config.yaml
n_head: 3
norm: "rmsnorm"
doc_mask: true
Each number is 128 + 24 x the weight over its row's rms, rounded and kept within 0 to 255. Layers, rows and columns count from 0. Numbers have three digits each. The size before them is the row's rms in percent of the matrix's.

# layer 2 MLP down (transposed), 960x192, rms 0.0486, rows 265-337, columns 0-95
111:124145146127160090126080107130130123165143104115100138121144120166080099106090171113095154142177100091110120170160106133140123117141152088127120135115085110084124149089117094145156165089149135109144150107124102128119127161080097140132124080112117126131141192101092114127127143161134149143
095:116143143115104147106134130157112185131171070147117137105149114110126140134146105123118133135148156082137159144138121136154142071147157115179129121124115157106101113134090138188109107131120126136095131119136103147124110131132128079141127142108150129094165113144132165155139152138129147100
092:175134148175150139150143128118109111111108113142141106112143188102126077175145123138130150156143143096121161098112136158132141131104119144091173088158126114133117098149142154119150133111142088142162094136126101123088153121134111134125116146113147152088155109130095122177131104166100104150
092:105099142127097125141131071106135113144129130149158188157130098137108124155084117105148157119090133094137130106146101147162138165130131135156125132108140138173116145071146155124113142121084106121145145155136133145130129125124121129115144118105157117131105076120141132144143132131140146083
107:153137122097156119165094123133075138110128102085159131096200123083119111158095148123114133123132125115145140148163082105148109129112143148124140079134144130118132152144096151111164121077151104117102107190146100090111093148155116115141113089107106157133158160166134110172133107126151102106
105:167162126137141135137114099135100117125130122093150137112175164161126164106139136113125119129149129120168103116120133130117081132117096138125120144123118126114089119187153160108111137145156078133112120127125116133078157123135139148132101148163201129131134103161135131161168127170124120139
100:172131106097108088123108064123120122077093069129154155157144122152150134165124130142156129149122091117135130115134122119156138099127125111142152155189095133120148149125152159151090146187103071118118124123099106123099116143138124125108119122148132096098168126088099100093123158118119104131
094:156161142142135135126103189140115112113096153122140118129128154117125118131170148087146139132098089113144137099129130163138135159135140152090117141167126129135059138132132125152087136081180099131143085131113133123129131093143113126166136151107135125096145096173165101103138118138101148101
098:125104132117133162156148094143131108138100105162154154110134140103104142126105110061127134148105129081141083084158151133163163127125108109117112171142148134148092086160127167150108138098129143135175141127144070098136129138143143116152106142165149115116145085134066138077107134122100125141
095:131074112130123119159087132156138120099129159075105106090146133109125108138106165136114147148114132120127125122137102122130147125137153164124144143144133162163125119127178136142129133096082154168173158165122155101145136155090155087158131151133178141125128116165124136155161138143123139091
097:149121121139123166126170154118131164129109094084128106117105152119163152158126125108164147116129104129087162140108115156122141120159125137162113145120107125137175093149167131099116119122114159097115160122146105098138116179118115170124139101147113115151141118143135134144115117153098112165
096:111128149114113155122082121084131080117138143102137148110157134128159149111124150131150107106102149093134127170142094121123103099117122129161157157136099126092123132127122139175110105115142093163127137147112109120131141114121164095149170141120122095133123162102080129132139125114129159163
105:147137161165117126142154136143137122133104113171128118127166144196132139099109126108132149168079122113121117106073121134153090120117123135107162151143129107101165131139088142154143081107120132144138130133148089097130124126090115167142110111105136149114147132082163137131124118134129170127
102:139116157116136121135093131144118118101117126106144115110133133105182154141134109160139145125145091101147153106119108119140156112126166132145059089122131125135105071103153115144098130177136133117130131097109114057109145111129133105166137115146112089135115154169144138141101111122139133100
098:104109126175077143128125139136113138161142116132089155102108134142086125118098117117111104165098111104128133157172105168122109123108165143126109149127132124135140125144104131117106089097133119130106119113147106146136115094115141142096161167112101154091181174146094141136148098136100133106
110:147100136091119144093105075121108094167104163137134107123098093104145146119149126131150122116092120103096073133165170095117162146141150091129146093130088115120111178155101122155146114140147108171140105052134117121164119167110133090110158181139117137124083131108122108156110139127127125125
105:178139127086157145116100134134121105123123111147108101149150111184117126130171119147094114145118154135155132140177099114162087098110147113099144134143114158132139128187136101113123131089118104137127116098134112093080113114119114115116079166115142085102105164151138114190133122162122117140
115:140112121133096114144121170097103167092117118132118136164129150100114143104157121103102138096120181112117133130133155068150149149123143141148138191117135098138162137109158143123152117148164123155078170080124140115100133134158089117134116120178120092160105147116145135101142106137135056120
098:128123130143091138112106140047140107101141149182097142143131080122142141138139132140129156122105158103128118126108123152101099129140119160147171145100119151148187133135121155118124156062123117190117143174114114136099117115147133128151143133138108124170156112142167132116168146142101126123
112:107120102129117122105079146105119117135153109105119113126143130113114156094167136150125117120145146082134086152103140103149197129150145155133116111094101173105079152126135142136104206091126141175111142147147142136100091104126120116098081124110150153136192158162126148114150125091120095146
095:087117130125134146105153176126096109119108160138116106165120186121165108146112119140079144147139148109114149122132121102117139144163069121161141140132104131106135119090052139136140105142158164164154062135128108181116154137099180145125128097124123111133134168148160133177133123154116183142
097:162086156156146125163127149129113171137126163128150112128137143069109089109144142106135146099088125084120127137149128162101128157103103127126131133139158138099110089145153147154098125121175125149129114130109121120153111110101108111163115135163156103177088150129098125132110128124070104123
090:136143139125101128109090099120166126134134152137127110178163119115108106124149091163092152135143111111135127115116169120136119160116092095168139127149144167129116132136103108140131161125113121117149137110116133141143116108156156108092142128114188144108109156119105137151171142154106130109
099:108121171155113113142133176083152105124133071112141142114117130116104139140130142124141087143144123097184077105116115132145128085144110142127172129123095125071127120125125122147150107111072117159159132133103154106134134122124066182142102116143123154074120109100136168142169128117169133130
097:182140140171087156107147130171126119147158103095097109086145179085137145151110141135107131177115104129148150132104134115125148141142157129183199086103147132159144158119146113157136125128183142107128121137128114111164114133129128141106166126105113158150102145143121108124133122157107111104
085:121111156145113155133113116156101107114175136146092127107116120099117140158144137104122113143119149099081085131128140085162140112142174145124166113120127104130103123137111120140121092145156160129132101169065128121115112135097092116152122106134100164132143119072116115153126113142106134122
093:140147127142142158209121145140098124093088159113119154131121152073143096111144102116126138160143136138114116191133141111074142094125137155125111108120116142137123099148115122106136160133129130143181151113090077126150142133116140128104072107128122109141129127138108143110141101099128157166
106:135158123121174113139146124125123103121051116102134122119160133149140153127094156148108125142154087119178126076122127134131094136119147138097113166093109146147105140154173098081115181166142134089111112104167114105123104126145141115113143095139109097158120095136145077115123170115135117123
097:153118125121124134115131125114117114100159127094148083150105102180120156102160165182085132103106156121158118094129103089155141164153081129181146133105116144113145147144170131178129137147107130109110127132178142153089108140130136133152125171116147109109161131144130131129143132159125114163
099:118113143126089108129078138136133128163145110124180152155140140150123154129090157134102120103142122140096107142141174146107158131121126145160133145138110083131131090150139139146093126126138122162101088135129137121125120151120132117121116144137103150147157174101129152140161124173120139124
113:050065158127119147115132121140101112151122098157143143136140116112137169090135141139083122117067156119157087168127154122141140131099104106073119110138138116157180125129158154119172130113140153120123132158128128159145112113111133179150123154160109120134132175150135103130116070123098154163
105:121141143137137141156159114110125091125137105142164107120111079094117154127121105122145128137147114083107092140156120180098144118163148128138121115128155117112129159136134107109128130096153151124135120118055133129151117111095122115114146113083104143129129110129113149108135110113095149084
103:132073104104129139103137141154141130118153116107132151145104152154127179066149124179132107112136119082118148156160150113118120142133076135126133130148091112151156109114127130153151155207106098112126102114126139137145136141112089077128119103168163125140159119128156149133126175106133136130
102:076144094140079140086113171121127140117133087121120165167109133158122136111162106155121171102157080118127129119097132142101102160152128126122094138135131111112091138110189138126127127161155120109104111116114152148146119129104153114106115132103111102114150144132117149115116128100129113123
109:125128112062136144105115158082162137094131161077127109169105124151134119111096125124105141140127111105063139123098139128102149110128113127163150160096102151070122157107106144110120103184135167154153104091157132136090122095144105133159129075130123159130109129130130125117124107101124138099
096:090100132086153130124142117110134129157129154136113133116136131127108109125107133139135128135186126137108142144130096107103113127150125096114125106090141122091149138136147129163119123129116130121152134092100111138120071122126144139122148106153137127146147164127079169134112114121103101142
095:091161116145152096127122131125142135107126153170159129115158096158119202162093140188149121138138142074115163121134141098136128120139146099151164115125093130126118145146112167140134089141123130147120128095140151152100117097160107096119128112100142119128149101147110121110093128172109145117
094:143076141102109131116112155147157126056128162142093136102079147164161125112095134130090122103123141106158112110114169146133124155125100105137105131130149115115153125119090122118150132153130181174143145086138128141069130146099133130088147107160115089152134146124127121116123162119165160117
102:137164127156126154132152117088124132129139091160168086113116115147107120171081144098143106083083109123143134138142128137122114126148143166112111144150152093111130113104122139130122138087103116132114122117110137118131169072079122119159118087146115096137144136165144130092124176145132121119
098:111162149132165143130118141109149168119120152147156107136154124126119113077119169126123150098111083098117155143129123095150134122128126133154144136121158110124121096095153115133105108136128136132058117127120119106168161145088119128181148087126074080171143119141109153115114160139122155119
101:109123128098092123127135088115128109134120154103157124170132130132171179130099138110099095140121095165102099117126125132135146143125110152149128132169124135106149144129146136155107125137132130150117147134122129088106160122120138163123137097093120130133146165123118115139132136139100114117
092:094098135088153130140184137150119110138093127166127172122144118138107144132132105073090091110109143113152109100120123150118114133126116143109107098121143142111111161127125150126119142116095135119134111120126115185140122123150139134130116140120116124098148127106124116108152109151146135149
116:121124110147105120091131159128091139127125104154150131165140148157135124090127168120154089123133088129140116116108143120085087134139155126157128166144106137105113171130090172121164159124136142118127108120171079151151130148093118103068120094106095152119189124141130127124092117105117130117
105:130138109057144140115135113147108149128134120155060144086118140153109109130097140135116086132104117138141125127120133127131125130104150115134148135083129146165122141082126103142119141145114124134129123114135094149116117122139160091114165162150086095164153080102135083107137104110166093135
095:142087134109110132114149106157116115123122160166148095121103141125099087141141152109121126169108125112068121090148153123151123095109103079150112159142129121150111124128085141111159141136122118112144138106106142113160107077138165106135136159153100129167165054112125097111123131124136142112
090:158118157162153140136079093097104152117105149167133126117152122125098078112120128140136137151136102109142106140134091089173118134110107125121115186149091141100156145127129133127115147125110125125101127117122164182154134124102164111146124154128130126156158147169157140161106170182064122111
089:140147135130164087123126154146109142171123170115163127114143147116126124123135130165155117154171094111111162110124142137115158140086134153109118146143093148118169103138077126134111124108156076115108101110100189106115120092129077118142163137101133167140138081135111124140162140167128060121
108:117137122135149138121118143122113099132136180104123123117120150136142144066162127155079119108130136122133098094130157113168157146138117120124153068128141094083113126113098154118130147089186119130133155121175147106126104102119108093127170122133135156134114152164098136144109135132113103088
095:137111149149113152104145165150083126101123145119140119145111115105127119115127105102092089086130131138105115180080138150175125107112131115130119157136170113136122154167140161187130098115153124124141110091182158125106116127137159134118152141138111158142097134090130094157115130114111090132
101:154136124171128106045110132132087102104176108112175141141154117107113147142145147158121137102145101122111128133169139100136146155170126161128166136129103126110142126141149158155110145143158094143104168110145158151173138138104115086144133081163139120132098142129184160143095159129105147163
093:121137101117126170142152146147101189153129085163116088142128182137149126136105114117137160130107135118122138087128124109158135110150186150138114114126175133148110121148185114136077104076128096113098134110142106110121143114100114125079121147137098086118135137144115088154140099122132138099
106:081121095116153154105178162136111100120112132127115117138138111086139102090160114089099069167125117110119087117136134144070134132152107117111160138121140133085122109097146127127134147126103109141081129118129094124117140129131150113122112101110141171153125105177112150160124121129153113116
102:141128128096144111114113082126137125082108149184147091140124102143182119122139169112124118165160125107163160108140116102155126097154113119157147111131125135081118114149129123146156103109146100120078130109106133124163146132110144132180107058130141098120132108153113135115105153124108112141
102:134106124130122161196098137101109114131149148167149136132137118086100106138167146136125129137121111139077158120110113151115157143109115085136140112141167111129171151122099149115117118086116132098122123086097107144113121098093132111135149188139143093113147100093152156121116119161145147156
092:130136142127106146122154115115147143160138128100132143100116120099075141139154108108134104100124126136141085100130150117160113100136166150156125102142130126092083105119077149135127163119146164146145166146110111130097151142145123141138152151130138161096121163145115163155084141204128149111
107:099148151151112099119123102100137161163164136130146118137168187122154119146127132108120103110138102112097059144138117142128121142133117117134129087135140137102127144131125168136116114131113149132133090155090155135095107156161163160124096158069139106115143140149089151117146093174111117114
101:132146118128118142063107139134117156124127125126129117142161142123111130139189147150122133149154118157103102114119128112172132153112100126135130101120146101119143128129079152132122138138129133150061145140126123129131108127136148127141168104108166162142151136103150162158098132126088103131
089:133113124116123096107069106109094153098116116107115114138115106138127105129165139157146114139161155107096141110099074127136171166125091130124142099127149097176123098144123162139113121128135117122110140136105123182129126138156130076134112103135148154127143093133127105186125136145110147112
111:105184169143190106137096079163114124117091147126176134102130132104104142089143131069088115166155159111163137106118135136089150120090171122116150164117170151134147085126154090124094110148142126126121119116139167117134118137126127157138121086106101130102133177117164141121118095160145122106
098:143098177155137077162134064111103138117114153110094109125131134108125127178114158089111138136103103151129103108154128099124116108127122109114165111109142112084124085140124149130130115080120140130123163135115129131095093131128130134128078110120163155138189117127116139147105157122111128135
091:136112093114131102117124147095121168145138124148170122141084177144116137104082103108160143112118099144150151146133135111145129141154141169101106071143140135118116179114139119092149151136140101127182102122101137123130130129126149132151145148130120081131130134137156092102091141103113127115
099:187090152126133114161121111136074129104153097117136181131127139127089104115138130156093154092135142138131157153113127136100116129140114135116142082122127119147137115130177138101088160086114087180144116128123107153147137079151107090118117135150142143157128134142174109139132133118127135112
108:143153157112110123156137099118129136131134114161177111099092114128132102146105164117161121105156136115123145106114124085160151123144126143076119138124129124114096150197093139139108158143103142168084146127114153141135140075143148118130151122117118153165091113088174149109135163104088106121
100:133130148169155140106125113128141116119106141089135136154147114161138140166130145087136138134131123133170100151104064151166117126161139137138106150146127090118106133097129098107176141064165112133126093151135124117072138165112110129122117119131066137113129156088138137160107111078107145103
097:132158122129154153101130090129137164118093147118128154096159152132109159143120149112165160122094105122153132103131128142156105141110130142095137131114076120133112165082133099113155179139146121104128141162115128121106142157104183114126158154137172111175153114135133098132121123070119105152
108:107113090132124123166106163126123104112130061136110093125137134116111103116088124116127101097125108137112130129139129146123180133144132123179132131132116106117156150136121121157090152116143131099130140115100137110167097121125132136114115116138113139097136131137158147192100141163080105131
100:149117140124127131116139128132170142069109133128130112120121136130103141104155167130139140142128129086148101101134165042146153083113141150143135137162085128130070155100126148115123093118114087153165109085139118155129147139110097131156124133083133146123116104128126145073162132088122153177
098:121158159138123132132106119121079149114123132140158127146106145123147141149117167125111113106133091145136152109121107123168154130131149153127110130136115119116111122119110118178118163133151127178120110093144116088154178142113110120133117123146136144155125192138158102165139098133130151101
094:158167132094075153160123133140164079107162121138100128083113119098100109158100124076126147115129171124091088118122135152121126139142125191159124122091127156115129143114143123129140138126121145128137110135160150147126076099123104116158130121105172171133150141153072142124139106149113118106
106:137185173110135089124103109099125136142148143101144118099137093173128099147087129148163117173064114125168156119121141101111098139128136148170142109101124146123118115175093117187131130162113149137087154119112109106144120141106100164156148114091127160144109113126137117146110137184078130112
091:106144107137151131112117139145128163153124139123153100136128150149139121090107121183189131103123134118136181126121131099151175104148155119124108094119103130145089146146133180137148115146135120120142109143106109124127145128114115102123063134143097135095117114198127108126117159119120153081
098:155086119088110094152124108131103085132121109130109158108136170149123128152136138142147099146117128124133096141134136155132130123090102123125125116123130190114155146138158111156135169134148169132152125083136112115166131118129128108132114113125110155122153114134144138124156162077127092155
104:127159124113160151149158131119160152109171127129147114097104129171085142169126146118086129102144129090131069096170154176146132122134156140175167134108158145096130152137164098159138142153121150134114136113151176115127088101122113122187122124160137119146145140130123110148131122134132141130
# layer 2 MLP up, 960x192, rms 0.0763, rows 266-337, columns 0-95
098:148129114166154121148121158142155152133137094118190142144143113139122157129121123179137133125124148117106161151151132111156145135140137137137130129098072167121096099082133116128146158164134171183123146117112127126093166142105134143133165124134098098139088168113091153129140125136116089097
101:126140099141174136102154152117091096131171172111149110168109110145146119138101145136131112118097139134130104108129128123155113128148138068135133167121145115114146138160160081166140110130147139112101170153105181082143176101150167120134122099149096125113124127129119145108137161105140148110
094:136145156135106135122157151130110162182136165093113147090100099090137134149126106124109133089133158103131126125100134129122100126127109151102169113103152120112141115101075151140146093151111170095092118121104150136124111156153099162129091129101117146125140133114117136109162084145132094111
107:159130159153131134129121148068104127167117121153111149133159102129114175148086130158151116114162123077097094134139162147108112092133118157138120091096131107089104106146125126107155101096141128116120143115104118123168132172138121104156091122107087160087144111117132194108111136140134117136
101:110109144127156142128111130116113121145138107148118115140140120103149132170102168111143122111112151113143138169174139140118084109104133136141150068085073146164088128128076159093119122112131149166163123077131090102158107165104091105102167091137109139110119123158136095170134114164171127126
095:114129155178125178182132088122125103124120144133153099154143099115086102135098110110123073156105097110107129165095120169093138133155099081105141137113122089118113117123140110113175155087118145125167139161077111097116124139126112151112124157082092109119130157124116167136145141159101133120
094:116161089157114113078164146156109117119120116138097169130140097151101127106092123149142138152159124110145188148148135161137157118112123110167146101153155111171137115098128090136118089099098138106135150124076137127164151108108080133157093132112170117082139102087155144144121171151149112117
097:106160114116140105112134163162123148175159125122129127108100147128121153135131147133118093095118138119136164129088084116151101125127144124127121041098175121140106149100127130135124143120138129167151128142157102106167158124157137156149136089097078106129111149099145099109156099141156156148
100:121106150101094126116122167087122138132117126098119172100103130144152150118136097161151128115155111122159127155109147124139143103093093122136117110127150121080091156133126139135156149122114135114185150136132098149156121114174139157124107085099116093135117150129092170096117102110152141123
093:146129139154143116072162100131167141157109157165146152163100140100114150173124081128151084150087119107125100145139119113155110153089133145136188085120155097081112116135144100120111152119132129156138139105135171138129149102140138103135080089132152111129132159113162107157146150142144087155
100:136145091146136168137133136112137124110110134096107152144127128142108155109116151126131147147162095144131126158132116134168129140111110094142114144101145132130102159104138130125139128102127126095139168164143126133107142158171190138117102144093085142138136118139161145149142104136158130128
105:163139091182071151104139116108157140110161115100085152146063156129089182125136083131152119108123144134156156129148130113124150100107107125134156087150110145109126146115096147167177146100144112137107126132159136144147108144132169111122128132110128118114115127175109114151133102106144135131
107:189151171119142096142149124114112163130169100085153136104143076120137157071099158129112120138158100162153110151107159095155168160107149124152111130143123112132107136133123109131139115141133150124171131140097110152085160162123159126119114116126078111125133169095142161114113120135163131150
099:150166142163088154127115113157185142128148131138129103148155150115091159099139117094131111138147091144161084147154118126147146143139154142141147151113122143080134125129133159172151122145112161141139156137110105136122142163122159077143092123108137135152137154119140166118110101131168104108
106:146138115107099151086146098124098163124162156127120116143154141177132147168113087158124085140109125087137113131147097118117116124135098124140140114145102167109121142107114128157104120107106133156148117155114108137113158189110145139158149129092066132157166112163136153113145116150152149114
099:120156109145081159142092136144119175145131126183163154078119099146077099166136151113125129140152161119121135144155085114094117094136109068084138121142124162107089151158139095128129154073164158126146143126113127095157133126096161114147156144121147140110119134119149178137122185116123130105
108:102150113171127154135065122155150160148148160110125140109128099103136153150169123125116132104152173096119082163167150103126138135149167131120106085068115139099137061140116151131162109094164090113150129176116168129142143138114123133160125123119150127117115143156119167134119149163112104112
097:091121094115126103160146110148136116104123087073105187161127085136131135130115127106149132095154131165124138120110099095128095134133100092135122085089152099158108181106117097142185146122117124132126137148156104105160132145162174144114115140092099114162160152107131144130183144134172145112
104:173117131127159108132101098146120118157106153108101166083137137138146168144180109175109083112178100123143151138132104119121121081131130124174130123103123157183104117170115079111119144120157114136145134141145132097107144103101129093153113093090130107095124136124096128096144163110147140091
100:171133099162087108176131073111144147143138104111129113131136145139112157154157141113155098118131127117128167147082138108113139150129142114105136134135139133128107131140129152099122175096105166094149144130112111162160142149136131150151109125101132153118109128165132122155098145111118101090
097:141189131122142148118145159090098126156146177138126148145101126159125101143111129129127120111129078123114134131156149113119114123153177133124135088143106116115162143142097122124165076156103151113165141127131109111168151152132137135152141123067150146122133113092151124108127122138129139125
102:103153110132081141157131106125151135128115108115123128097116126138130145160121139130144122103112161086118100133084158077132140123150103107108148153102158121112094130106145133110149174131127120109165186126180119148111161128131116099098108145114142097099141134169110136145108117092142158108
096:151111104154109120161173143147118178100100174110126144131120108127105131095086120115159153150127148147082149124118104140135121165131149132169121128119160120171137106157107106098155125098147121140139144136124120107107143105132112127135132123119101120129093125111133150126130136128135127090
101:134127160110130114171141125174154159115144154118110133121158125096127139142103103127084159128138144100139122127144128086132128092164126140139137172116122146129118126105129132093139142116144144143150137119108116104127135125150098114132116136107158181083143111089119158126108086172097111076
092:122150183147089156171144126169129174101136130150142138121140169131096114125098101137095097139149165075148126119112113118087103083115136099124159170087126113133141093141099118142136115110155174140148137155168093174150159154138088124104092143149138114093144146103130104110161081100139172104
097:125133120145133170103156145125136124138155127150129134200159093179129145138107165129108135104105152078136151121145124121164127144106141129163158098150148095115166159117141123162120128117129157107118109111108137101137114164104120119159151129098135107091155139136156166162151148144113154121
099:137130107112112093144140093150133129111125144133117151129145096114121109117172124140131071124129141136176110109127098106134121121161137098146108152129159144156139089115097129101132141141164113131177140179144090172131130132167096126119114105102135110125140124161148179153127126137176131104
099:100145153096117162096096146162125158116091117074128117138102124134101151174116129115166096169151157082131122162129132141141111128122120134130124125077089131170130113092111157173121134147115125084111152165107158096105132119151136127161103070116092101145127129116121157154199150156100103150
097:159142144153107168132092123112119165143124133129143146145157097127148126134125127099101108111144125127135166168142116127116131165152159079083124114091146118118138172107132104152137121078105102104139115107109135116134144110152144100121153117118125097100111113074111121153128137131088100163
112:123105111137118128108101104154156118105178113139147178125105098124154138096177124139097095102094144116144110116137160119162167121128127138121115131144159163108118099078117130170144107128142146145111148120104117164126122170150141106159154119109127082111196106148125154095112150113126089167
101:117136108157150130149138119101091140132104163100149120111139140186128154136120141183120157088167132128149149157151150157137099132108135152158137075117113108144132121065130095143131083122118086095148119105120142167163120172133154153160166133121169081104112119137101116145153103123113127163
102:116134106131157121146118103180137156127145134141133101127139098149103170128102166124143113123105102144117147104117167134107068112111093128125118096111123131117137141159096104105160110086120123143108159142142153115101161110107127104164112097113116169117154081107138158166144095190179122125
100:129160147133172128112127142150116129113112132134106121129102090129128160129104169153155094147088141107142147120121139107156116133060126134106177117119137127115115134114156086128157144083150140124105146119151091118144135145190114107101093136146103132151156129140138111094101117083097107134
105:119130107136149151121119133148157156151171152101152149181084076154168151134127164154170088112155182087084139120116101160121136135098103127150176083094146107142146140166150140152127120100110147084163112135143148123155157156145157104153131090150107162161147117108122100142136151119127158140
096:144137097120112105105101128128135095115139130112132151134090109153127120115139170096128133184189128124096099147095169127083124124101120118092120096046124176159109149123104116114120084141119151144140111182102098111106182161150142142084145108103104108126158118150132127133148119122119112128
096:125132155145102140174123091126114156131146132161139093116108084100155110122108138148123091115120138111118106177111137121133157131072142103175121148112179146115117138127124115170118120126159161126169113099127070135123134140103159157166120089157071134116108164120130157131131138170101124113
097:115142136167100137160085109097136097153157103142154137122130138157081142169147106103144101133095120147108120119139155110154130150134135110151163145154110158142118144092144119125116125094154126098133092156140099095167130113185159141144118140087093134148119135158112103132158078145116122153
102:138140149149117084092097145087106080181128125104115134158133120127106152124131164112118086090117152149131115117167157167162143133112120073118137137136125091153162134131110127086100104145173148129125105132154157082143153145131131129131100134171148100125119138168083130139153121118107168093
101:158143160152113167177107091118156152134106124120110117122123095120094140086152104154115107100147162172114089154108133088149103171124120120144115127115118125168133104127112152128162101147117136119148167145166144142174122105130123129126146106126137130081115134112136158155115139150152151159
100:136147153147136152124082112098154096117148169095129140118165113167136119163099084145156125121150120136124141107144132139163150150131117118125162115117128119131096119122111159111141140126120128102143155182148107104084156108173121114167111117109139097068099110122129156102119104156129147107
093:150137107087137162092110126125133133172147154171121092179067132110123140151111162166122153126171151088113141120160126131119131119162106090131129121141102140133147170121134119192096126128167143098168128075110150123173120135134145092148139130113160101158126143159109131134140094132104101117
108:162173096134141126100131164132096077108149157122111144160117087141118150146127088159152087187130142089159118166125105140123086147100117123158170124107150147063112122123085114137161124107137155139096164135123117112138119157116126120126087117107112120118128113142101175154113135104104126059
100:117122150161096148142100121143140107136146134095169101161101096111169178174141137126154150124192140137110161151113124150147130133137123126123147121134147129095123126163126150154106163103149162141138147119137160130106145115144103149151097073091157155110108150143136159148140115130109166089
093:134161143158098135162134117132120161180149145153131137157132157107103104111106172139136092127116118142128149104054111109129148118120103090082106083143118116123100117138110117124106146104131116123107152159148089150171152135157165120120102150111148106128166162089126157129169127096152103143
098:100110120118115100120148111149163147107110107104145162186124095137138162142133118151102086118105153148104155164103113165133120107157104128097129131096112132112109143150145196146154131110117105119130193164110100124138169163147126145124124154136158153065093101147151130136119130125099150129
098:142132065156145115131155078146147184116135122109096144177081130100124124141146119143156117110105136140144118140079132101104132094179150117114148114149114146139142116103140129114105121137150151146099140110157082128138133129159137117134122104143101118140137141152065167158130089129132151103
098:170125142102130128104138107152110104117154140137071131124129116149124145109133098145142099117126124114123111158113149124106141142137105088145154120155128167113119091124106094090126111148149148130151143086128093089150099111164156131120127129130125173099125071101120096165122117111088135149
097:138152120170119153158126090150093097174175160142075162130122135125108136106118093134132151109138127084113163125133117187134100105141137168112118130105131154131152120115094113136117113100178114167143095150092126099137134141149162126135126148104116121135137145147126104103140149127148135116
099:126128102100156083114086130104175143132136113117144156089119121136084126106179118109124098132134117125108121123136118121150086137174160105163084116159121098164130146109130095095106112140112128118133100149168118124103156105123115098122121104136139130090126123112102145147182110166122132106
093:124142159145072112108118141090175106159147142089146138165138126126160124158132100130136108086135178115112185149174167151086102146161123098133128154114129092109099154088097132107101130122148132085131143132108110105084117138129118148151153079125129156153096102154126154087104129145138131150
107:124149113105182103108097141122096108151121144097157106116109107183141125096160167126099103139135135080134121134109125162145135121141080132075188131127098122126112123157091158147163098120132155149156160176106144099084124107098140133164129114123118135140182102132128118172146123116160102143
099:117147166145129121127159085151120156173145086154103152083135122138095146093116099080162107144100172162118085102155163086108124107144127120138120159143145123164099100114096133127120122091155152106121148115126130142155157139152172118127117151129117136118139156136137127156137100139151162170
100:091147091097181147108083147119111098153122157115142131128127133136159123147160116177099134153119153125137136125089144148145093113066155173128148131126148107158102092138097145156136070109187131167095172154146162086096085147120154100103108102100121089119121131143069129103139118124102124125
098:145092106141113125119157144138157139141089137132135098126138173140124146148139111153115158164110127135122159138119150152128151108101122098115126125121142136168131102127129091153159105148161155087162160115143131133158115129177099180170134077099146104115138125157093167167170140145139098106
106:126140112113099116092102075121099103136120127116104094126104116156150107122092151106155073123164107098101127133162117085150117146126153142081154135114107143131126140085105159100118133117152144161104122159145159163159176121105139113142097143120137164114174123104147160124100130142132128128
106:125121148132149151117130105111112119147114103086112135144124106127103146146099111134133111087156128121105132126089166139164148176142088119162163157127132099155098082096138117090151119119131134100151187132171094138149111126107157145135081109106113122079142165117168192140151132147145161115
098:147154138172170183128116084131158100153103119131125112113142167122079135090108134116116145122148164120107112122133141132102152097141086141148123134134082112116135115119100082108154107097120123111123110156157119156118128129120162135098153156103124096111116136149134176164152104134143109106
109:162095166163143116115122079110098146149120140148128145150159138173119118153117143190114127102129124105100123171119188162094103123138132128138142152139119159082088134126091128200102094138144138154129101155113100104146080132119144109162147118115118131152181116143096173109088141129097148152
101:117124101146135074114174121098136134137110141073138170093083120149129133139112102118145118116110158143126140153180158133105129091135093117114129101094121121167109103134164107102149112171174176166121191122133126128177112158148129148124109066111103098123118112122105110152121124129124116136
097:135134118143150122103126107094142132118153129141109148098147117120117099154105162159107065118132141140080150112098158165107149117079097136182144156089125127151089133104103156127093101104143098084136100162103100116135160168144145133133124094120123116114151085113148179144186149140160134111
097:108131102111158125131092130114150138159124172149111095144090123151141185149092121151149120173118150117131159095089098183171137170151157105136143128092138089122108095173078128105112104112133146105108127125121125139110152126123152140155130167111103135100147120099117120160098125134106148136
105:128162169105131084124124123155104115152146161100106153160139125094138148120144185124168130156097118114139105177133172183099097117162103108128124147051115145178096111112142088143152113134135098130126158138185119173105139132134113161133122133092156142120153120153129121162175115146131142082
095:122127132139141112133152136173120131148161132090156139160129080147091121157067147137125121097135123122150135169146130147116102107122164109150125088106120146145137122128144143108119138085146164117105110075122095076106140100138120147116110090127116146155108068131159108151110113156153148124
099:126139134153139124136119106080133114103182126144148114125138117116153162116119152122126128111085122130113123158112097107146140085092120123128111140098167164139096120100103127146134101123125140100147133153119125131091131136212114076117098122100116136115141149116141188159118134110135118147
102:139128098166096141161143111143093170119122105114138128170108083144112164105146113113106151129123111110096123130115146148120128095148099084144146105124128142138095112106108164153109128097132115116149137142116139092146163117133132103139136158103155143121113135117098114120138116166090145145
102:110092145099162158148147119166137161153155137157148171151123135148137134139121103111103124131133114119127132141146167127096165178161118089117115139099152115113111093101144086152109105123126101117119146131120137165139097112150162100118147109108086135077107131103102171090157139119132125144
100:119104159097181082109109140144169097147161178124131147114143150148135105100115080135152125127140146110094135117112120147129158158098176115142105129157149099087103082111099102158146104128101100100126167141156148119090121130171173139136098122134141142131175094085134173150126131147148107078
099:107154148100131116117083100114107138103107131107140111132131159107106111171136139091164137137160113092157176132148122150124142155118126105103098123110154116146110106128138133091140113125151116135153142110114113113132141134147153144122051096150087077104141158149061119128155084155117115101
107:146092112137116157139117134106124120172127135171106160096131083123128145146146167143138141140170102095179131115146133113156098154077119109119122127122126111166088094101086098166133076104117127170121137147137137129109107140131124086150147169139085144123155116132152171124161120157144121120
100:141129094134154133120151067105093136150189146120119167103157085163125155134111119158108122138152123093116112119092122154138124172088139155158163124119155138124106119090144117150128147140146107122085136163104126130162148146191181146148140134124117126149143162109135159132144115118153097149
100:099130176185125124145141146119152138163150152105154114169126120141144145136090098107139124140176114148110131146104145086137114132117164156144128117115153081120134107123107121168139138075166119117153129136104126175132150118117108145122112137102136093153100160101100127125093156115147151107
096:141133134131190098128089089136093153171161163146146150112083147115111120112134127149147120143136121098113092148151101163109142118113139133138116085145118145111095092140135177118112084093166138109129133181094161149147120148135161154097084149121112147136112118165125137101161107107125158113